{"d_model": 64, "d_mlp": 256, "norm_eps": 1e-05, "bias": "all", "init": "uniform", "warmup_steps": 24, "decay_fraction": 0.598, "train_tokens": 85920000, "dataset": "wikipedia_en"}
Each number is 128 + 24 x the weight over the matrix's rms, rounded and kept within 0 to 255. Layers, rows and columns count from 0.

# layer 5 MLP down (transposed), 256x64, rms 0.15, rows 163-215, columns 0-63
[[117 120 138 138 119 127 137 126 124 135 132 115 122 115 136 134 136 125 125 119 135 112 116 134 120 138 115 115 120 120 131 125 134 124 132 145 131 130 122 131 140 127 133 137 142 127 123 102 134 112 121 109 130 135 135 141 122 132 130 141 118 122 135 125]
 [112 124 148 111 124 160 111 145 129 104 145 125  90 142  93 154 134 155 124 105 163  96 193 188  55 102 124 120 126 136 154 134 121 133 115  99 102 119 164 124 113 128 150 109 109 132 119 137 137 124 129 134 140 140 140 106 130 104 123 121 151 154 122  99]
 [101  93 143 137 123 145 140 107 126 133 108 117 118 101 112 127 156 140 117 133 125 107 117 117 115 124 142  92 103 116 169 147 122 111 158 141 186  78 129 183 110 111 125 115 115 179  94 113 123 154 132 134 115 139 142 151 108 110 137 158 141 125  96 117]
 [163 150 131 129 155 137 162 126  94 137 100 133 134 171 153 124 136 121 147 143 174 104  93 109 101 110 138 145 127 119 162  64 178 138 139 146  73 134  95 153 103 173 110 192 159 121 106 117  81 172 132 131 120 138 142 155 113 112 133 129 122 118 144 113]
 [119 103 150 182  89 131 156 130 155 118 111  83 106  90  93  98 121 142 113 154 155 161 137 193 136 143 134 180  88 123 145  87 136  78 137 137  92 150  93 153  95 102  95 163 123 123 112  78 102  98  91  85 116 135 129 117 111 131 136 177 111 127 167 121]
 [133 131 124 131 139 111 124 136 127 117 128 132 134 122 126 131 129 126 123 124 132 119 125 124 123 124 128 133 126 115 133 115 136 130 121 125 132 137 123 123 125 133 138 123 131 135 110 129 130 119 133 122 118 129 133 132 129 133 125 133 133 124 128 126]
 [129 114 125 111 113 101 113 138 144 152 147 135 145 110 102 156 102 140 123 150 139  51 118  96 162 135  85 133 101 151 143 170 158 107 134  92 168 105 130 142 122 132 106  73 116 125 112 137 149 181 166 121 133 128 135 152 124 126  76 138 110 105 166 137]
 [125 134  85 103 133  62 172 162 117 170 172 182  91 187 151 122 143  77 111 140 152 104 152 123 117 125 104 110 145  82 104 115 129 121 140 122 135 187 101 130 128 139 135 143 123  74 117 122  89 169 110 134 140 126 135 146 159 147 110 112  97 119 118 139]
 [133 101 145  80 166 102 161 158 157 124 154 105 138  94 173 161  91 134 125 169 148 135  87 117 150 148 164 108 170 129 123 154 148  86  91 141 126 138 158 157 164 148 157 112 155 107 134 111 114 154 126 129 106 104 103 112 134 135 124 140 117 111 142 102]
 [119 181 104 109  88 161 143 110 106 133 200 128 140  87 113 141 159 109 129 144 127 131 158 165 121 127 152 120 105 136 148 133 107  75 144 123 172 170 129  99 131 126 131 137 138 148  73 125  92 171  97 129 182 155 134 118 127 121  97 120 110 140  84  97]
 [163 105 144 154 118 148 192 127 106  81 132  81 128 130 142 126 130  99 133 141 120 109 140 132 104 140 157 133 130 107 141 129 157 129 110 152  99 136 116 142 140  90  71 112 150 130  84 139 115 142  87 155 118 144 143 101 123 152  93 135 132 122 105 137]
 [110 134 135 168 111  49 134 111 140  85 148 146 108 115 129 102 140 162 166 140 142 196 118 120 145 182  91 105 170 184 128 118 143  94 137 106 141 134 132  95 146  91 100  83 106 131 131 146 140 135 127 118 141 159 149 122 149 137  99 151 154 142 101 124]
 [133 125 125 118 123 119 125 134 128 126 121 130 131 120 127 122 127 142 128 129 120 138 123 127 129 126 132 133 121 129 143 123 128 125 124 137 130 117 125 126 132 132 123 128 122 139 125 122 127 137 127 135 133 128 135 131 127 125 132 121 123 116 112 134]
 [137 129 100  87 136 137  98 144 126 137  92 151 142 141 140 102 175 117 180  81 111 153 104  98 146  87 121 111 101 120 139 108  70 134 161 154 158 133  97 107 103 125  79 133 130  74 120 122 158 106 161  85  95 132 131 112 141  93 100 105 112 139 108 111]
 [122 170 111 174 148 116 104  94 166 117 115  85 131 116  95 109 132  66 140  97  97 111  93 174 121 195 122  96  96 146 154 118 181 135 162 148 119 121 129  79 139 124 118 141  83 109 125 161 135 147 178 144 132  67 130 142 129 118 121 183 139 127 159 138]
 [131 176 129 136 142  95 143 100 116 131 112 139 105 137 121 130 111  99 123 173 109 106 112 123 105 132 138 103 133  74 161 167  98 116 169 144 134 148 165 145 139 120  89 148 115 134 136 151 120 134 124 141 121 169 124 181 127 127 101 141  96 189  91 149]
 [147 140 113 155 162 116 105 131  95 151  92 126  97 102 163 169 131 113  96 171 100 115  86  84 120 107 113 116  99  85 161 141 162 114  76 165 104 133 151 173 117 144 109 115 127 132 125 116 113 128 177 153 109 111 149 121 109 150 137 154 124  57 104 124]
 [ 38  84 162 132 111  97 102 117 123  80  78 144 146 115  79 123 124 138 109 115 138 141 136 178 129 123 128 101 127 145 132 177 148 127  88 118  84 129 128 184 108  98 128 141 132 153 124 152 183 109 152 140 150 135 126 106 124 148 111 157 103 120 147 149]
 [133 142 100 101 123 132 195 168 135  77 121  86 144 118 145  99  83 145  93 141 134  87 126 124 150 146 117 137 158 154 155 148 171 145 158 145 136 115 156 103 136 125 130 137 130 112  89  82  91 123 114 108 148 129 159  99 139 158 162 130 134 107 128 119]
 [136 163 151  95 184 188 170 108 137 135  97 137 148 120 145 149  75 135 132 159  98 125  78 128 143 131  96 124 105 119 127 156  81 124 179 154 115 148 141  82 121 127 132 104 131 105 165 108 134 151 154 130 123 127 157 130 148 124  87 125 125  70 140 178]
 [118 124 162 126 100 105 165 153  88 125 129 129 130  99 138 128 146 121 110 128 140  87  88 149 100 100 146 132 152 115 129 130 136  82 146 116 127 124 105 151 153 138 114 135 110 103 137  83 120 134 141 155 112 100 147 150 154  89 108 115 108 114 117 114]
 [130 171 126 124 137 119 128 138 146  95 151 110 130 110 147 121 118 122 117 118 107 131 144 124 115 185 163  96 118 132 166 138 120 117 111 136 171 110 107 122 110 124 116  94 119 171 110 111 147 126 111 104 112 135 125 140 134 114 107 134 117 131 114 141]
 [ 98 159 145 110 107 123 134 111 129  97 150 140 102  85 151 109 104 139 145 116 161 167 106  95 121 147 139 148 118 151 117  99 175 109  86 188 127 148 105 144 152 131 104 101 155 139 109  96 120  97 136 131 104  77 154 116 118 133 126 146  83 110 160 120]
 [138 148 124 118 126 130 132 123 145 121 120  84 130 125 130 105 155 143 100  95 137 152 106 151 143 121 146 120 147 130 161 119 137 111  93  86 153 115 113 133 143 116  94 112 133 154 128 118 110 172 115 144 112 137 148 131 119  96 100 137 118 142 114 124]
 [153 184 198 116 136 138 106 133 135 125 118 125 129 119 180 130  95 129 126 133 149 134 147 145 117 148 157 122 116 173 123  80 112 124 128 149 128 151 160 136  99  98 123 139 106 120  97 123 117 120 136  88 147 108 116 167 149 123  56  89 155 175 112  71]
 [116 133 118 113  95 128 171 133 133 123 136  97 151 151 131 112  63 118 133 118 118 127 134 119 142 133 133  93  96  96 126 161  86 139 126 184 156 154  97  97 120 133 122 103 144 179 131 163 107 116 119 155 192 153 100  82 162  96  77 156  99 154  99 112]
 [132 120 119 118 136 129 122 126 121 129 126 132 137 129 131 120 137 132 131 128 129 125 130 121 125 126 130 134 129 123 134 133 124 131 131 118 131 126 136 124 146 124 114 132 140 117 131 141 127 133 132 127 122 121 128 126 146 129 123 145 125 121 134 128]
 [145 157 106 161 113 107  78 112 148 117 137 140 109  93 154 130 109  90 115 113 151 178 129 157 149 102 104 110 115 134  84 148 173 158 102 149 122  95 144 189 165  95 140 103 102 150  91  84 110 169  95 140 121 136 157 181 128 113 115  57 119 104 152 147]
 [148 151 107 165 122 105 129 142 158 113 161 143 106 117 104 155 152 111  96 146 132 116 131  93 156 126 144 156  84 133 120 167 132 151 108 119  82 129 125 103 104 108  88 115 133 105 114 101 114 106 116 134 118 120 139 151 110 120 140 121  89 115 114 125]
 [132 180 129  94 155  80 136 143 114 112 104 117 128 112 132 147  99 102 107 105 130 107 117 146 139  88 114 142 171 148 154  73 106 110  97  95 105 168 103 145  80  91 143 118 109 125 115 112 155 121 104 114 139 134 145 138 118 126  80 170 128 104 131 106]
 [143 138 112  93 117 111 151 117 111 125 107 106 165 132 135  69 141 145  87 121 168  58 166  97 153 114 121 165 107 153 109 114 132 162 111 145 113 172 144 131 136 103 114 149  78 147 118 110 123 150  75 158 137 111 147 120 156 157 120  99 177 117  98 143]
 [151 146  89 128 130 141 117 122 107 150 166 121 141 149 145 142 114 135 103 137 130 122 125 108 133 129 161 147 148  95 162 102  90 143 115 137 109 110 113  80 149 124 104 157 155 113  99 139 120 143 123 154 169 113 103  94 137 118 156 182 185  98 113 110]
 [104 129 134 131 139 128 114 171 108 170 118 125 170  72 143 103 138 117 107 103  81 112 137 142  96 131 105  78 149 153 164 175  99 131 126 147 131 112 124 144 122 138 139 108  56 111 160 143 100 120 137 146 101 111 112 136 122 131 126  93  84 147  62 103]
 [123  77 146 155 153 165 142 155 117 100 111 158  83 144 144 131  94 148 115 105  75 118 160 165 183 117 100 108 150 106 142 135 160 143 116 151 150  83 149 163 122  73  86 106 103 165 164 135 165 111 146 118 123 161 126 129  91 116 111 151  88 133 139 134]
 [107 116 108 125 122 129 113 158 111 118 108  83 163  93 139 154 176 124 144 147 157  80  68  95 109 145 136 107 106 135 135 126 116 105 125 122  90 121 121 143 141 188  94 125 149 147 145 156  67 119 117 127 116 137 111 177 166 107 126 132 159  76 100 122]
 [115 137 116 133 122 164 196 121 110  68 180 140 137 112 123 144 146 125 147  98 109  95 145 107 130 118 122 192 140 127 147 160 139 119 136 120 158 114 117 137 126  75  98 108 129 139 137 102 101 121 160 161 121 139  97 128 101 132 103 112 103  93 182 138]
 [118 148 109 121 150 148 160  97 125 125 117 133 111 103 126 129 129 100 109 109 155  91 131 120 103  94 169 114 115 169 157 125 139  74 151 138 136 149 105 132 123 106 102 173 127 131 167 128 112 158 119  95 115 157 136 113 152 156 120 104 139 113 135 123]
 [133 134 132 133 124 129 128 139 123 133 133 126 135 120 126 128 124 128 132 123 129 133 123 120 130 126 131 129 124 136 133 125 122 130 128 129 128 132 129 124 122 125 119 125 124 130 122 124 125 131 134 132 134 128 125 122 131 133 123 128 131 124 118 125]
 [134 164 133 150 101 101 157 134 124 129 121 109 129 119 114 101 109 153  72 186 157 110 128 107 110 119 104 142  94 138 151 114 158 146 138 123 114 161 109 117 144 134 135  79 129 150 130 141 106 133  91 127 138 140 121 137 142 148 156 162 148 111 134 123]
 [122 124 135 134 128 127 119 134 131 128 127 132 128 138 132 139 125 122 128 122 127 128 137 131 125 125 120 128 131 132 128 126 131 119 118 133 125 135 117 126 130 130 127 127 121 131 137 122 131 125 127 129 129 135 128 122 125 124 133 128 129 126 125 137]
 [114 157 112 170  84 114 150  97 182 170 133 156 148 101 109 148 116 173 117 108 139 136 147  72 130 120 156 171 122 162 131  82 126 121 172 119 156  69 134 172 116 113 123 102 138 129  66  89 129 151 111 130 125 144 134 171 123 119 169 118 109 132 140 111]
 [126 123 129 128 126 122 126 130 130 124 122 128 126 125 137 134 133 123 126 125 126 130 126 142 123 126 133 138 127 123 129 131 135 129 126 125 133 126 132 137 129 129 128 132 125 127 132 129 132 119 128 137 129 119 137 128 123 136 127 129 133 119 133 127]
 [140 114 107 156 117 141 176  98 165 106  99 118 122 119 134 129 146 142 113 128 159 125 145 131 110 148 154 126 117 135 133 128 153  84 135 144 101 106 100 190 115 112 111  94 155 153 118 103 123 119 125 142 149 115 127 141 125 113 121 150 123 145 114 104]
 [134 145 140 166 111 110 157 137 114 105 108 144 148  83 101 130 135 109 136 153 114 122 144 130 136 120 127 117 113 165 161 113 135 128 162 137 144  80 134 118 116 125 130 123  97 193 153 163 143 115 126 152 122 140 157 140 138 148 116 157 118 140 102 101]
 [107 146 139 119 116 173 174  93 137 102 112  95 112 120 152 101 133 141 161 117 136 119 125 126 164  91 159 139 185 150 169 114 141 164 109  88 155 140 105 166 131  64  78 122 129 175 113 119 111 101 144 135  98  95 138  98 120 125 110 146 136  97  93 119]
 [131 157 164 138 127 140 135 116 134 126 106  82 127 122  93 147 149 133 143 116 127 102 148 131 151 112 100  98  83 112 143 126 185 129 148 167 131 100 132 147 124 170 181 162 171 124 107 117  85 110 105  99 130 163 159 117 167 161 167 148 138 145 123 102]
 [150 127 145 128 110 176 138 156 135 115 102 101 146  99 110 111 116 149 153 117 145 109 141 155  78 138 132 137 117 166 115 185 124  89 103 163 172 113 110 134 122 141 109 118 149 120 124 119 113 134 169 140 119  99 180 127 123 139 109 141 132 123 120 143]
 [135 131 123 132 129 125 130 125 125 124 119 119 131 130 125 127 135 130 127 126 125 122 130 127 132 139 132 128 120 125 130 123 128 121 130 132 129 130 124 135 130 133 132 137 124 120 123 127 128 135 134 121 126 132 127 126 130 126 126 133 120 120 129 125]
 [169 163  98 134 141 109 123 124 115 114 109 103 140  88 122 139  94 106 120 135 127  76 137 134 132 113 125 133  98  92 101 150 111 138 119 128 143 156 108 163 107 153 116 121 149 134 132 107 114 105 102  94  96 160 123 161 111 159 134 126 151 116 111 119]
 [133 127  98 128 118 117 114 179 105 108 156 153 123 138 110 148 119 146 196 171 131 140  96 141 105  85  93 125 134 126 154 134 155  82 132 128 127 109 116 174 119  87 125 165 145 158 121 131 121 154 171 140 146 140 122  81 139 149 127 162 137  84 118 160]
 [114  81 107 109 114 137 114 185 131 122 204 111 136 126 129 151 107 153 119  92 117 132 108  93 128 100 141 153 117 100 175 115 144 126  96 105 149 138 146 162 126 151 165 163 103 149 123 120 121 134 106 133 132 112 138  96 152 128  87 105 136 129  95 136]
 [101  96 128 133  62 127 108 152 111  95 100 118 148 112  83 111 123 150 147 117 136 102  66 179  96 127 126 109 154 146 147 141 114 142 199 145 147  65 127 137 158 150 103 126  94 128 149 116 112 125  99 155 121 120 140 115 143 126 110 122 107 124 135 142]
 [162 108 100  81 127 126 210 101 116 118 135  79 129  39 161  96 118 142 168 132 119 117 118 166 127 182 158 112  94 171 157  91 163 108  71 166 148 124 105 122 127 110 133 114 135 108 174  97 120 112 172  97 150 132  97 143 118 140 158 121 139 120 132  99]]
# layer 5 MLP up, 256x64, rms 0.204, rows 164-215, columns 0-63
[[154 119 104 139 141 124  96 114 124 127  98 143 147 141 107 147 152 102 117  93 106 113 134 155 110 150 129 132 169 139 164 129 148 158 162  97 155 131  91 138  70 116 128 138 104 108 112 130 105 167 128 138 157 138 133 102 108 121  99 164 102  96 171 126]
 [129  93 135  95 146 156 162 108 161 136 155 146 134 166 151 146 124 113  66 150 158 153 115 170 121 111 111 149 125 129 131 112 120 120 133 114 133 140 128 143 141 118 155 122  82 102 109 151 107 117 142 107 127 111 118 143 123  90 131 130 150  98 102 118]
 [123 116  80 141  78 144  90 115 138 106 101 162 132 146  96 144  97 131 148 109 130 165  50 113 104 117 146 119 120 184 160 118 154 140 186 158 149 165  93 140  71 147 134 137 133 157 133 108 108 130 141  87 171 164 103 141 102 105 116  88 147 124  89 154]
 [105  54 161 164 122  83 156 135 142  64 139 123 161 100  89  69  64 148 108 118 125 151 132 141 105 117 111 130  99 161 135 180  99 103 122 145 144 146 154 118  98 104  84 115 108 105 131 168  84  70 104 102 173  99 138 123 137 111 136 132 164  95 139 120]
 [131 119 129 128 132 121 130 131 134 132 127 142 132 132 134 132 120 131 131 132 120 135 130 130 128 125 128 122 136 131 126 129 126 128 132 129 132 128 134 119 128 124 123 131 124 126 132 136 131 126 130 129 134 129 133 126 120 138 131 130 126 127 137 130]
 [123 103 145  97 128  95 104  94 126 172 166 147 116 136 156 159 136 111 114 143 133 169 104 141 148 117 107 124  95 125 177 118 157 145 153 130  93 103  80 130  73 115 131 143 132 146 129 138 105 104 114 121 174 169 101 114 107 152 115  89 146 137 150 130]
 [141 124  35 155 115 122 141 129 134 145 115 166 101 177 158 135 148 119 150 124 128 125 139 115 139 139 127 120 165 183 153 191 139 169 137  89 164 168 142 144 117 117 154 163 159 124 118 138 127 153 108 136 112 113 130 207  99 156 145  94 115 111 110 150]
 [171  98 112 150  92 161  79 117 124 140 168 126 113 139 148 137 114 139 115 174 160  99 134 170 161 112 122 126 187 182 139 123 121 105 133 139 136 138  88  94 155 143 113 114 173 119 149 151 141 130 139 157 122 136 125 108 103 160 103  93 127 118 101 122]
 [174 142 141 143  99 179 106 141 119 100 126 132 122 138 147 155 125  95 140 159 129 149 133 107 137  97 108 150 122 195  72 109  66 137 143  81 130 113  92 101 116 140 118 121 129 115 152 134 118 160 123 124 186 134 106 151 110 116 156  99 143 122  71 153]
 [ 85 136 130 134 123  99 128 118 162 119 130 159 182 129 127 149 147 126  99 153  71 157 129 126 127 149 125 131 143 110 136 151 133 110 159 116 109 164 137  85 116 163 181 109 118 103 168 116 110 130  73 158 116  92 138 140 181 164 135  94 108  91 133 109]
 [168  95  80 113 142 130 133 129 152 107 139  95 120 166 145 139 153 116 145 166 127 139 144 113 152 132  82  67 138 127 128 132 141 159 147 126 153 161 139 100 140  73 108  52 165 118 152 154 102 146 108  94 135 143 133  99 106 114 128 152 134  86 125 133]
 [135 124 121 132 132 124 124 126 131 131 122 130 132 136 128 137 126 127 136 124 125 129 128 132 127 125 127 126 131 130 127 125 130 131 131 128 128 124 127 127 125 126 129 129 133 122 132 135 128 131 128 129 125 125 123 128 125 124 127 123 136 126 136 135]
 [ 90 130 128 145 122  81 151 153 154  96 134 136 144 126 108 105 136 156 147 136 102 168 162 107 163 152  88 133 202 122  95 146 101 115 153 127 128 178 147 129 162 117 138 109 158 140 197 102 116  86 126  88 109 121 148 154 121 131 174 132 162 119 148 158]
 [125 135 166 106 138 126  89 154 118 131 112 161 158 198 135 134 140 119 120 161  88 138 174 188 184 144  77 137 161  74 117 121 124 113 124 108 165 106 117 126 109 148 123 172  94 101 122  75 103 116 151  87 159 156 127 110 151 117 136 118 118 147 159 131]
 [121 131 107 152 118 110 107 157 154 114 148 133 101 117 123 121 149 127 160 143 122 114 157 133  68 104 104 113 146 101  84 174 109 130 169 121 116 108 112  95 108 111 152 153 146 109 124 160 146 154 125 113  89 142 178 198 150 144 104  97 111 142 141 115]
 [137  80 142 166 156 101 125 118 145 163 101 114 121 145 193  97 115  92  88 158 167 110  91 153  98 118 123 108 136 113 132 124 135 124 145  77 156 179 124 146 113 142 112 103 158 137 107 160 104 125 127 135 147 144 166  85  95 108 146 100 115 102 161  78]
 [129  95 110 175 105 121 134 113 119 108 148 102 152  70 158 113 133 109 121 151  81 143 174 112 122 107 127 140 149 145 118 154 125 186 106 119  89 107 178  50 109 146 123 135 131 102 155 152 181  96 145  98 114 105 161 156  91 135 153 150 103 143 170  98]
 [ 82 127 126 162 126 140 126 168 129  86 101 124 121 130 143 124 147  90 158 122 146 142 113 122 122 123 129 122 128 146 128 142 109 157 104 120 133  70 153 133 157 154 164 133 127  95 167 128 150  95 141 123 116 189 104 141  67 133 145 114  94  96 155 142]
 [146  99 178 125 165 122  89 132 165 125 127 149 163 134 149  74 130  90 141 149 118 159 114 105 125 143 146 135 137 101 113  84 152  92 170 125 152 126 134  82 157 158 122 121  93 153 116 145 143 118 171 109 167 187 149 140 110  94 166 165 156 147 146 139]
 [114  89 109 145 122 124 118 129 119 132 106 121  77 147 111 128 120  82 147 101 141 132 148 124 106 113 124 123 150 152 150 145 108 166 116 116  96 104  93 105 143 141 140 151 125 142 139 110 146 145 137 153 165 134 107  90  65 133 145 158 156 129 132 132]
 [ 92 129 121 169 141 101 142 104 175 125 107 145 104 138  72 125 134  95 104 128 138 111  63 130 161 102 119 139 112 102 109 123 108 133 116 114 143 149 110 110 134 109 164 103 139 135 132 124 118 118 105 178 155 106 137 125 102 127 116 152 155 136 142 120]
 [117 158 135 107 160 129  80 121 124 144  95 134 130 166 139 171 133 145 128 164 112 128 108 143 116 122  67 173 141 111 127 118 151 137 126 107 144 111  96 135 116 121 104 109 108 111 125  98 155 123 124 137 120  93 135 113  74 139  98 130  70 154 154 149]
 [110 136 138 145 133 123 121 156 131 104 102 135 131 153 111 149 117 162 145 173 130 140 115 124 143 126 168 117 117 122 103 126 159 114 151 132 111 108 151 152 130 162 128 114 138 123 132 130 129 129 123 136 125 106 135  97 126 123 169 161 138 115 137 124]
 [160 132 156 125 121 150 140 137 169  91 119 195 139 164 178 158 104 118 100 129 163 143 161 123 148 153  98 103 100 115 111  82  96 136 107 143 119 156 108  92 131  90 183 131 139 132 163 127 166 133 120 148 133 116 125 173 133 110 136 108 150 135 158 112]
 [149 118 129 146 190  92 150 158 163 180 147 145 181 137 147 111  88 117 101 100 126 105 131 146 138 118 100 115 146 139  79 119 145 126 130 132 107 115 126  67 136 121  85 111 143 123 117 174 170 128 135  88 149 175 113 175 138 118 115 177 117 144 168 119]
 [134 123 124 130 129 129 124 125 126 125 124 139 131 131 121 124 130 125 130 123 126 135 128 121 129 125 125 132 139 128 126 134 124 130 130 122 132 127 126 117 130 125 126 126 129 118 134 132 130 130 127 123 137 127 123 130 125 134 128 124 134 119 129 128]
 [182 136  72 109 105 155 148 130 127 145 132 153 124 162 159 124 139 112 103 138  83 174 144 136 167 121 146 136 107 139 134 109 103 183 135 118  94 103 123 142 163 138 135 137 133 125 102 201 131 186 123  89 201 121 161 131 133 178 130 131 130 103 169 118]
 [103 134 150 113 112 113 152 139 112 147 102  97 146 118 133 113 104 141 173 123 116 127 151 164 109 128 146 138 164 126 124 107 143 114 146 155 134 100  82 138 167 114 161  87 121 157 135 127 144 154 126 118 145 117 133  68 136 108 141 109 114 123 130 118]
 [123 139 133 140 128 125 156 105 110 135 110 154 116 177 181  95 100 111 121 175 177 146 127 108 131 173 107 126 116 130 160 127 109 108 148 101 173 135  97 132 162 114 181 170 125 138 140 110 148 140 161  92 104 145 156 174 171 147 128 129 157  70 133 156]
 [139 103 125 109 159  99 110 147 149  98  73 120 164 138 143  88 167 164 148 120 104 107 133 122 151 129 107 164 148 168 132 144 119 188 165  87 139 163 147  94 117 109 145 155  99 129 130 117 143 142  88 159 162 130 106 123 153 159 167 104 143 116 134 116]
 [153 102 152 159 109 108 108 107 147 134 129 118 130 156 149 158  99 126 157 152 148 139 142 149 114 159 125 100 160 214 161  99 120 130 154 131 140 137  85 108 135 150 130 142 130 109 102  99 156 131 137 148 147 143 150 134 158  93 138 116 102 135 119  88]
 [140  93 102 150 143 171 108 140 120 138 131 119 127 136 152  71 144  80 139 203 154 109  89 135 173 115 146 115 146 113 139 131 134 109 126 131 160 109 120 103 127 177 134 131 155 122 150 123 141  89 123 151 153 153 122 169  98 112 139 127  80 105 187 122]
 [106  83 120 165 150  78 156  84 136 133 114 123  95 177 161 146 112 143  95 111 123 144 137 132  98 142  88 108 148 136 158 108 161 115 169  87 158 158 124 112 131 100  77 127 118  99 133 132 155 142 135 130 147 175  99 192 120 120  83 110 122 168 125  83]
 [137 130 178 161 122 136  93 116  90 118  93 149 126 123 135 113 147 117 120 131 131 149  87 116 103 146 120 115 130 108 154 167 104 129 160 131 144 109 111  74 122 100  85 138 149 103 187 156 118  97 142 127 186 189 125 122 127  84 161 123 118 103 132 158]
 [167 129  98 113 159  83 109  58 124  98 135 149 161 162 128 134 118  91 130 117 133 166 122 151 178 150 150  83 107 137 144 108 121  73 124 109 132 143  99 137 120 127 117 129 109  67 120 150  95  99  81 123 111 134 138 125 170 121 121  94 145 109 169 120]
 [138 120 102 133  95 113 111 122 126 136 103 116 144 142 126 163 114 100 100 118 127 124 124 193 169 142 138 120 146 131 119 141  87 144 109 160 131 100 123  75 139 147 134 108 143 139  97 106 138 146 136 122 172  91 136 118 148 134 140 152 141 120 134 148]
 [127 117 121 135 128 126 125 125 125 122 128 126 137 130 124 128 126 129 135 130 127 135 128 123 126 132 121 129 129 125 127 140 134 128 130 129 131 126 130 127 129 129 131 123 128 122 132 135 129 129 127 120 132 129 119 133 119 132 131 126 125 126 141 134]
 [132 145 115 120 101 142  69 131  89  90 104 141 110 146 161 126 111 150 139 144  93 140 138 149 148 155 124 133 120 123 129 152 122  93  99 103 129 154 148 113 149 103 117 142 163 116 102 157 167 108 110  97 113 154 163 126  96 121 134 149 113 112 144 176]
 [130 119 126 129 131 126 132 123 124 131 121 134 128 130 127 129 124 133 138 126 129 134 122 127 126 130 122 129 125 126 124 132 130 132 134 120 125 125 126 125 129 127 127 123 130 127 130 134 127 128 134 118 128 122 125 125 124 131 129 128 129 126 135 131]
 [119  98 111 170  83 161 109 159 186 115 106 110 157 121 131 143 132 154  81 140 132 119  77 155  90 131 102 146 194 147 105  92 121 170 158 110 104  86 114  87 158 120 117  77 174 157 125 154 128 135 131  88 130 125 137 143 116 106 173 151  98 113 136 123]
 [127 124 127 127 125 123 132 123 128 127 126 132 125 136 131 127 122 133 130 130 125 139 123 127 125 129 126 128 128 133 126 129 130 128 129 124 131 134 126 131 127 132 129 126 127 127 129 134 126 125 131 126 129 127 120 128 125 126 128 127 130 126 137 132]
 [140 110 150 105 103 138 131 122 127 145 110 126 106 135 154 121 125 163 127 108 108 115 181 147 131 109 154 146 147  88 106 144 114 121 122 139 143 115 126 146 108 166 129  70 146 151 131  93 162 138 112 131 169 108 106 140  75 150 136 134 138 113 139 101]
 [161 114 150 179  83  99 134 125 173 136 130 120 170 156 153 167 135 104 112 150 102 126 126 148 121 145 126 150 152 141 148 115 128 113 144 124 122 134  74 162 134 125 139 152 116 153 140 123 127 180 136  88 124 104 128 133 142 160 110 145 158 155 110 102]
 [156 137 117 131 124 148 113  90 119 120 125 118 136 150 128 146 105 105  94 123 174 175 154 102 118 123 112 132 176 119 147 184 129 138  88  80 159 106 167 102 105 119  99 138 114 106  90 151 121  83 116 103 114  80 110 132 106 131  99 105 179 156 114 171]
 [134 131  84 191 124 120 132 109 166 143 142 166 121  74 157 159 143 122 157  94 128 150  95 166 117 119 117 161 130 177 108 118 137 168 135 108 119 118 118  93 138 164 111 141 101  98 149 154 105 162 141 111 140 125 131 167  88 157 134 140 104 102 130 118]
 [ 91 131 118 153 123 126 164 130 138 142 100 153 160  69 129 132 121 151 127 116 103 165 149 119 114 124  88 134 127 108 162 109  95 114 134 151 139 109 144 121  92 144 107 102 146 146 177 125 127 148 146 115 151 114 124 149 114 161 130 129 144 140 120 123]
 [130 122 126 134 126 122 121 125 132 130 130 129 132 124 121 135 123 135 131 132 123 127 129 134 124 127 123 134 131 125 124 129 122 124 123 124 128 129 121 127 122 123 128 133 129 119 127 136 132 127 127 124 134 129 131 124 122 139 128 134 138 129 142 130]
 [136 140 120  96 114 157 137 132 159  64 107 140 166  96 128 134 101 135 174 157 107 158 124 128 138 177  97 119 135 110 148 129 169 120 132 132 165 137 138 147 123 104 140 137 121 145 109 152 124 127 140 153 141 109 107 121 147 110 136 125 130 104 122 139]
 [121 138 132 145 108  88 113 156 130 115 122 151 134 136  98 100 137  87 123 139 140 131 133  78 107 171 113  72 106 135  87 152 120 137 126 125 136 149 133 141  95 142  94 129 135  71 126 168 136 158 149  96 122 143  89 133 154 117 134 149  97 106 142 132]
 [129 107 129 117 121 147  80  88 155 102 128 182 148 126  71 129 118 142 132 103 138 126  99 148 120 120 147 147 151 122 125 125  96 132 124 129 108 123 139  81 129 164 134 133 173 105 113 133 141 151 105 182  86 107 137 141 105 118 115 141 145 123 130 126]
 [145 102 155 129 130 127 160 119 148 133 120 145 143 157 134 118 138 131 121 144 116 125 176 126 155 140 142 163  99 134 148 100 105 181 136 109  95 151 115  87 124 116 133 176 122 139 109 154 129 129 137 152 130 103 163 136 102 199 113 161 120  82 156 160]
 [123  76 145 108 162 124 108  68 155  95 100 153 147 110 120 166 146 115 142 124 142 112 132 157 104 133 165 177 102 141 146 111 120 137 128 136 123 123 125  52 132  82 104 100 124  65 123 122 156  91 178 111  71 101 122 179 105 117 115 166 114 156 140 150]]